Weights of a small transformer language model: rotary positions.
Each number is 128 + 32 x the weight over its row's rms, rounded and kept within 0 to 255. Layers, rows and columns count from 0. Numbers have three digits each. The size before them is the row's rms in percent of the matrix's.

# layer 11 attention query, 256x224, rms 0.124, rows 173-191, columns 0-55
112:127147115100162130098147153137112112085125099114124158131096070142119080109149144088124184111142127100128098137153123143124222138154095192108082097130145115165088108128
098:112137124158119139114121152067086137201069156082192103170136161134070107154098169118100080088119180173055142044134172108228100089186125051042120127101095114164147130117
089:091145121141063139160077099063131117116180167120204136155108103090101104095111179122123142119168134077182150085104175204110112127181100144169098131134135080122105083111
101:127133153117121126139119149153100189118101129156174072180087123115133171145159088140099152177111205157137116137171125082105108165104148182096100029128153150184141118146
101:101128138176135156129089062206126134098115089108121082169122093162121133094110095137165081112114131165217113091153144106129144124123117144228131141083142173107151103163
095:128115157131107098125157122137086187137112133088073148139133150157140146116126156209155134158119107103110071144100108128137154035144177093151147105166132085118192159122
084:160148157116139114137110149102095106150137144157215147146089206122095121088141186146112118138136082174188181132171122101121114091059079074143105140093118126101091155075
101:075188097176166134102134122087111206144090111089114106109102141120131196150138099087134094123113069143088094103139110115154133160091094160118090145148129111146171116143
098:105180118059100143153187168063092099136125107130108096165120119107130154140147121174206164148146121144146169152104156105120098108136132085121152142100130101140155128092
092:132152183140113134113170111207125124156057125125163136123137117179112112182129065120071163106083161100142145195104126137104149120095153141069106098170125148158117180152
100:148112060098088060147093078102118192105174139061171133100121206165105075106129170109149091109153105124195084156093092092165088142163160126199070157170130106164172109096
095:138079176139097124153136110161068104177192121108099138080181193127129117155123190141118139167132127115122104169134149094138168086134132191140111134135121096160084081137
100:148186127137090155240128111136066106158102136114196139078076133109141159094144189079143063116156196126113111107119102141154088136116119165087138119159116143178159173170
099:133107077127139115081124128160138086165120124157172140136133146112205107093131149210110102158161085122154140135156150104145122185113124092146181117141126161112127159070
094:140123094144136151144091065148105184152052185137148088150185189124119054110145156100138160109131157110152091102116097188125159137145125083142149111112132120104088109138
100:170140133116176175146115085118077140116155148139163121130152103146139181102097082129084190127130139124095147092064105113123079109119090152134145105091108163101160060123
103:135126104184176089142083135132112133149164133169164120140144128102084064152125171156152111102085097099132109206074086176169098147102121184129102144122137118126144187132
097:147094155115150048166094174151148055142163102140143165176128119062162073146137129069083143118143119155094117147095119115175167122105162127078105188130129082114124171130
100:132163126051151106130130073122093124136121116155136129085178088110056179122096090146104141145133115149137097039172102151117147060130147144137118102113184112155130205100
# layer 11 attention key, 256x224, rms 0.128, rows 173-191, columns 0-55
106:168182147149127057131122095115168175146089158143139105161121150078132099132165082082131071091106182123153093126183110102149083176171122096128145137090139177105123136138
102:124141136066123162157133100078139122097131165097097168155192113083177134126080074217111178154170097132188093134125095117115192116097093130145116061187118126111072167094
099:131123126119171140097130087135125147112135024113107143118132090046136130122091120129116138168098116141200111126178142126142111118090159105120103166140149180173121112116
098:124182099101133056100124122155147132177083127149110129139194130113130071159078168175129111106097141195166143185137191113145104111128123095146084129109100126091103161116
098:120117113157101127095154123109153136091114129159169068099060115125135102159124159118183107162091173152169124119092097157154074108091070182158141109112110109117145116095
097:090136138084118125108108128130159186088149087140151094113138165086177130078085155149106152079123117178174141109169071131113094146151173217136135154140140146090118153115
087:138158126110106101086133135133176170140128153112091070117189192096119135119128109107168107113152185097082136134184093124108153090135151057165156118113112157155153153117
099:107151188121155103103120131135173132148126138175164116140093130168131138071137148162148115114100159121133096116136159140141117138158102087064115134123096190120137142090
100:171113128108138134095146163091164116115115171093101167111179155096159119123150164084107171080100163161115137134123139128177086098132224138174110138147051059152122070135
097:154137093182152056152159106137118184085066140109109106169118107117049132060117193128163149097062106173173131165131136150098124137105149096108167166128117038131136085108
104:125138090136153100163086107096093089112150122188183156141171142124056172102097056072083173095159103098157103133110205095104156105133137168143127098063119126098123194130
101:123128115131182094157131172111143137175121101114099149158125129177112108124142133107205090104087175055077168138214086167179167128134117101158124111067105124118160120088
091:142076103111089123105125128091095167093198161119167171149222130156100169163047166111080123195143136117160159133108190144165167161111117159151109071162194136137125096092
103:150104146091072133175146109130123147144148104154172142116106181122105114162134116121143149078142195138167123090086101146096120134103128138132110086164083164137053142161
095:136149205133110063114149174112136146077170149107145150093080177098105134097163123129107073072132148086111180168121159142114156126142094132136092117192144171154150095124
096:149106168137182098100130081114124099149009126148153143120151114137121115114112096102128132126095111135138095089169161207087169151140147188108119136108133174138161121144
094:137106148122164104135171098124183122092144091150125071166136199144126145103131132080184187129115115156177153112172159094143127154074152125112109093174048194162104095135
098:161146124172108118163197146084085138092155138171140104139164164168047194102159072155116146138097127155138122155100137147106169132147151157122190132104139109122131169130
120:122105101181156088167153130145204110115011190076129084140109145124092062108183145142178094133131124146089088184193081163121094116143139106183151133159112144050135080139
# layer 11 attention value, 256x224, rms 0.147, rows 128-165, columns 0-55
094:169135160124144126084097106103169149127116110129155088145172156068200187127113084116184105104121138096144164137148130122124140116096084120074055122144096137100127148169
086:149168091142084093117178125117179151148088162148106129174171186064170147108084122115108125139084137061127091192102091155160091109139147171106068184092145134172130159099
100:173079127177126181126099127111139171147164123095152147157102141096142102112122153138101120136122071066109076164137137081102127093098130175139167115137135170092126133132
090:098072176140111093132118151104155156149131086146148076110099140091195089125097089169159097130146178164122110112119111132120187144071160143151111139107148118082140038140
091:099110079160095120091099111123150118166201124102095115104131118158132137156152095152104132060162130120152106107163118172156111157159087123144146175081119133107128110165
091:122111159110186114142111155098169174121154168172143123124114142134094110145091085147187134152088095093169114117124164150148150199102177150143172207073093128087103149165
085:122140164116094136127064108141110134135161074141094096158140131151081157145134128169116124065065136221105110091132093176134104128125111131113150141129128133087147109123
093:082115155173089193177148138141078106122119104118143063050089102177147168135164075133185073150139127147151106103191125139180125116153166104141121144141127094101106137098
091:167116168051138170116111172152198121158155129131120099136145159135108132168139086127143148213144082134130110144074102106066135123068135148129149095144183172151108148156
106:089127139154133091126146159112128101137097141081119103153144056066150102182103131212177113067124161162131141178098137143112182115126156217102154139108167114125106097150
094:169197120166160125108150081185154093134162129138104166127184097109142055124106132197143075150119141104135101118149141097126136090133106148105195155170171134159084127112
099:151134135122112137123184142048160146140110156080106111120117151119101099143131141128133118175194152129168107126092093101076121166069141069097138149120122145100083088165
102:089159097179106098135069097130117138161159125130112095131113168120157120119127113175110189111128200114124171159132149069109125168124153124112100116162133071104142135079
088:104161098144148129189181134150139160142145165104137170144104147132085091178160090115084119145091136145125102115117092091153096139091118078154100124158118109139122086108
095:094119164106051136083085135146161180118124130087110134177081150165140087100141081149125162161114157165135187136060130146098109184158139134122121147092135116122151161114
094:169142101151179123167132114099147128114085097149102113213154141131113130162121122118153135144084150116125176163162097091150095151058168065085147148149132108172148182100
094:127109167106126101127170134129126125141135105120163133109107108112082117116226139104182112168146122149151135141141092166170113113185155143182143111092139122130097118160
103:136173114101179088149111067113093189094141160080198114136163055091068160130101139163122103089141141133187082095179128178130129111146121124162167086173099141122168192123
089:153097135126150132138145092120155117105154189115123127151118171164098133165146100144156161110121137124143107127109086107122157139166109085104133133129176154115132091141
083:129112109123118104174105096153077128188127157157151130139138187123101141136119158141122111190181123143067067139081095145089162135156087086154192109081143121110063186160
092:144158161212083089094103063129137166180194111086157130158117067115117152128127089131112106159078136114178130150132105148181125096124132141117155121132107165122151106165
094:124134107169091160062152099099114177100111125136086147128155107138176139129160108086076119188180093147147112053107094135139075181146081162130054043120162106123098133163
089:103167139139121107152143177121117142156128163099141139163126126161104175144132106111112172166121205105179172138149210125136129126112173121143117128120105107162159112050
096:152040151189116166119087098169115195084156130131089103140124160193110073160136144113217141087116094110125162164098079108176129150110098166198167168181127123123131099155
082:108108122112085135129179108125171152112151175151105102054154139134148174097134096137184117202155064182168067142086156129163192168116170125182102080123131117149155135133
090:108104126106112135166154152126121096150115174133140110084099144132150158115163104189142088137083137098125131091154126101109132134201151140087152168087157190093142062136
096:108173099119105084165045150069091096164172130145098103077113178112124166174156095147122160122111104095137054138175156126141135113111178192094136116150170165107108089107
101:154125119117112170150135127142089115076049137058106121083158124124117106133148163062128119147142079093083147131140136130097086135145139142161176124098142130113109129121
091:124148115122182152175174093114054138151090161091149159120199127090120153140130164129091117133139104146116069147163161125157099141140111117105061160130153159131200111132
096:157105096129164139118106155144150030143139086110145164129094090140116105119155094101133142115123097102111173089107134107091112155117134134103153137135136137151143111103
090:086174093101132171167141094117151138124095083111140116116119149110096137140208160182184142122117110132070156148127076119123151147102099105170083066138122101151109136067
097:136128122111089113150153123113118082141122105091185154159160138185101142146155156149120106072125126129088096125173143086120095118144169078142046133094148095102092101100
093:147068139132088184092082106135157149175193094123110119113174123153152113175136113110151157182150182088148123116102108108185122124171131109104165108124113119160124092120
093:146078106086116169108081096197154071141129120164142113135126134112114109126171138178134118119083138110109126108113106172168135103113095148140144114095078091169059089121
103:080156133066191147089204115111147151074114112133124157128188089115142187072074154057120147135151158093144132117135178100181102184191128116153062079144172163155172148127
087:120159096125095145136092111119129135164132105151151151106119151127163151133147095161143093170158206170113189123118131132076118128138058106063111086140090115094067106084
092:120143127078073149140122148091024130113213158168164112082124112115140077099115117124125100125065102114130112156142146170103147077110164086125167175086126143182136127131
084:121094140129139144178117123145149067122108132152159119162145119148132058111093175076149036102159135168072127130112198088182090145112215091128095126106135164162129141104
# layer 11 attention output (transposed), 256x224, rms 0.24, rows 128-165, columns 0-55
095:136159163131124089095077174117109161154113120156139156098097122149140148093166072076162154138109131056126088084139127066140167152148082197098107110142158114104140080130
089:152113121164124063178156124064183183143152120154150114174141120125156110095093178098126150193111117036083133155098114112117151145144050115075088119167148109106071184101
102:124131131135119136121073149116114161090148132067121147148113135109195105116079116079115120106106160085140129222098116177123120059120062140090144148103108141149146139137
085:073106148171104147108065107030104138119160171153128143120149125098150106122147153109163111083163223138108093197036137159120146109155127139152126118128116119109095122164
093:117171098159102118140147185159135051119160146110113047100144114180111207111058092113107115112193171195144126111195171116148136105099143123116070142155176131150075146164
093:076125134177147077097152092144174147112125165155133133127099093171101150131152105091130107117140142138143128197102176128172130155135136068156151095131088116103153079135
085:155094149122120124113121106127106111109186095103141103106150145168133133098148143140178132111120142131120075139142119126154139159131099142079115135151172098134164075093
091:095095134136171135123126131146167055092117138101158120142132133107146122151110178103172097166095153193123103097100117128168112121158134153147078154130147117117148050144
088:092099139107176125107116091080163091088058113100092153141173117126105115164153074165109182151140068171086092163098105099151127174145148165177152141111154137157085137110
103:131165110112116111075170132113170124045100125134042172108177111148124137113155104144157124116149154071121153188173114104145137095160116144160200164088126146125151118175
094:143136112151175116113092129115128145153170117116097144140127111189114150088131165175139141109065118045130122166161073096116095115102112088152137082105123080134055116157
099:154110137148118186167151138048163137107123116112153174135137194129110068113098108091122125153110180142129097148128105130133116156159123093135061171136111086096046111163
093:095160118142140125082066154135163162102154130132153140171177133145118151123081128183140138114117182115128142141093106127120135134088132122138112113110125110124086115121
091:091130153152147164185208093211160126097126124108064124175125126163129070140117149172128105196105123141104103164083079066162117131135120096125142146176121129113091080098
097:127131111109193134112149128115109145125083101041180095131134090162136129149119105106157158111148123177130138143164095131082162129166172110140084086072140167222143161096
094:118116092136141098128157116098119169200152185107174132142089127133164179102113162132118137108150146099149136106115074137091088180161073111089188139068147116114138177090
096:171096147152130128108169136112133145085127155130130099099120151060109065076125179126100089148114171117121086114169150141109109158197112162122141164192123126157114140126
097:147106145196169116116121062129161165095127176146188070134135108066137099125073131147153150119113167146126103101125115115097155091088103169140107135081159117152107143201
087:137157091123143187170130081185149148114161112148122067140199143180039138092141131118084116084128029130132067119156114123167106144157119158115135116171179177156149107155
082:136120081093118087128094132153194107105085127068089119106169089146116131042169144091130068129100150092077123086157161096157170158105084159155123133104152154185096146112
093:112144069199123157161189096136132154091137153133149115164109135130167122085123072119119113115129076127117123171137181157149169141122192153107126115142117140111142103160
088:133165174135136175137092130128144147113163101145084149144192176110119165135098118174121146176175152196119104091128140092123118153137140125118155085137150148160168099163
084:127203125138134108139178110139143122100124156140146159155076099110197128152162127180108182194170141094141162153124149107083151152094097123118133128171113152103104161104
089:153103137110110095103118173183119122121205122126096155156152134182157117102084132102121158091081123177142165190115150094182188135142149114149106131165091210163144096135
083:092132115129095160143171103066129111052152121143122149129205128118041130172207142062146115107141092173129071063122127144211118131136122143158140134159149132150126113162
092:098148145115101124206134146133058111140114124209094139118141133137213136124124168133147082095128161138210110116104083112125095138090099135161135145118142169098160166115
098:085143127177156148138101109081133143173101157184093146129158141115143133077161139149172127133142162126120093189113147191160098109118107139115112146182120125111097126134
100:092154143138136122100124129145114101152097178138148136126126170063182098154104167102120103150163109166142128123161138093139056104135118110089138128128160147174120155098
088:117087174137127119138141179063124109094124191131147109127077136059173114121066133105085171120068155138082157187095138143145147141101077145095164101129154083120142135143
098:181123052098163125179132149180150129183161113116126171181160134147149096157136128161094158127126080104148166138072144156099108155085120120094138110035118113119197122118
092:112133152081157135092150101101135177140110120123119121142147114164126161112156145141108140135137144175097132000107121086102171140228103086135133092211119097116053058105
095:127127158068158131128119153049110115141097128137127095121129135161122167155114117139090142108066134096066147062146167111137131101156102079025092160142116148175115115047
091:121097125118120172134124130173138143164140110130150175122142183172152092110153087118121122147112160111100191004200106095159145122160136094124113138103149143182135060162
092:160103153083080100154137192126113085119142159091148148167105159099140124082061161118127135100102117131140173154157154145131056130150171141191171126062097132107066104029
100:085150163203171102183142096139177142117110138153137116175124083129101153182094122094129188161080088086134149109178156105130128140160147149093102133139192132115180162085
085:102195131085131115103122128119111173167176101151160191135092175078115100118157122164161117115153194171109178184150143138078120118139144130134106123130129106133062076077
091:146134123113152109081186091140088092214191172129111137092117159117164136068161114105168156147096104030139059175174123146100154126061093080142185155080111162173128132085
087:166116174176151165168100141094113120144115152093115106136083119225143132127112078094098122075159126072177155068105144096149118194050143150171157135156110096155116120125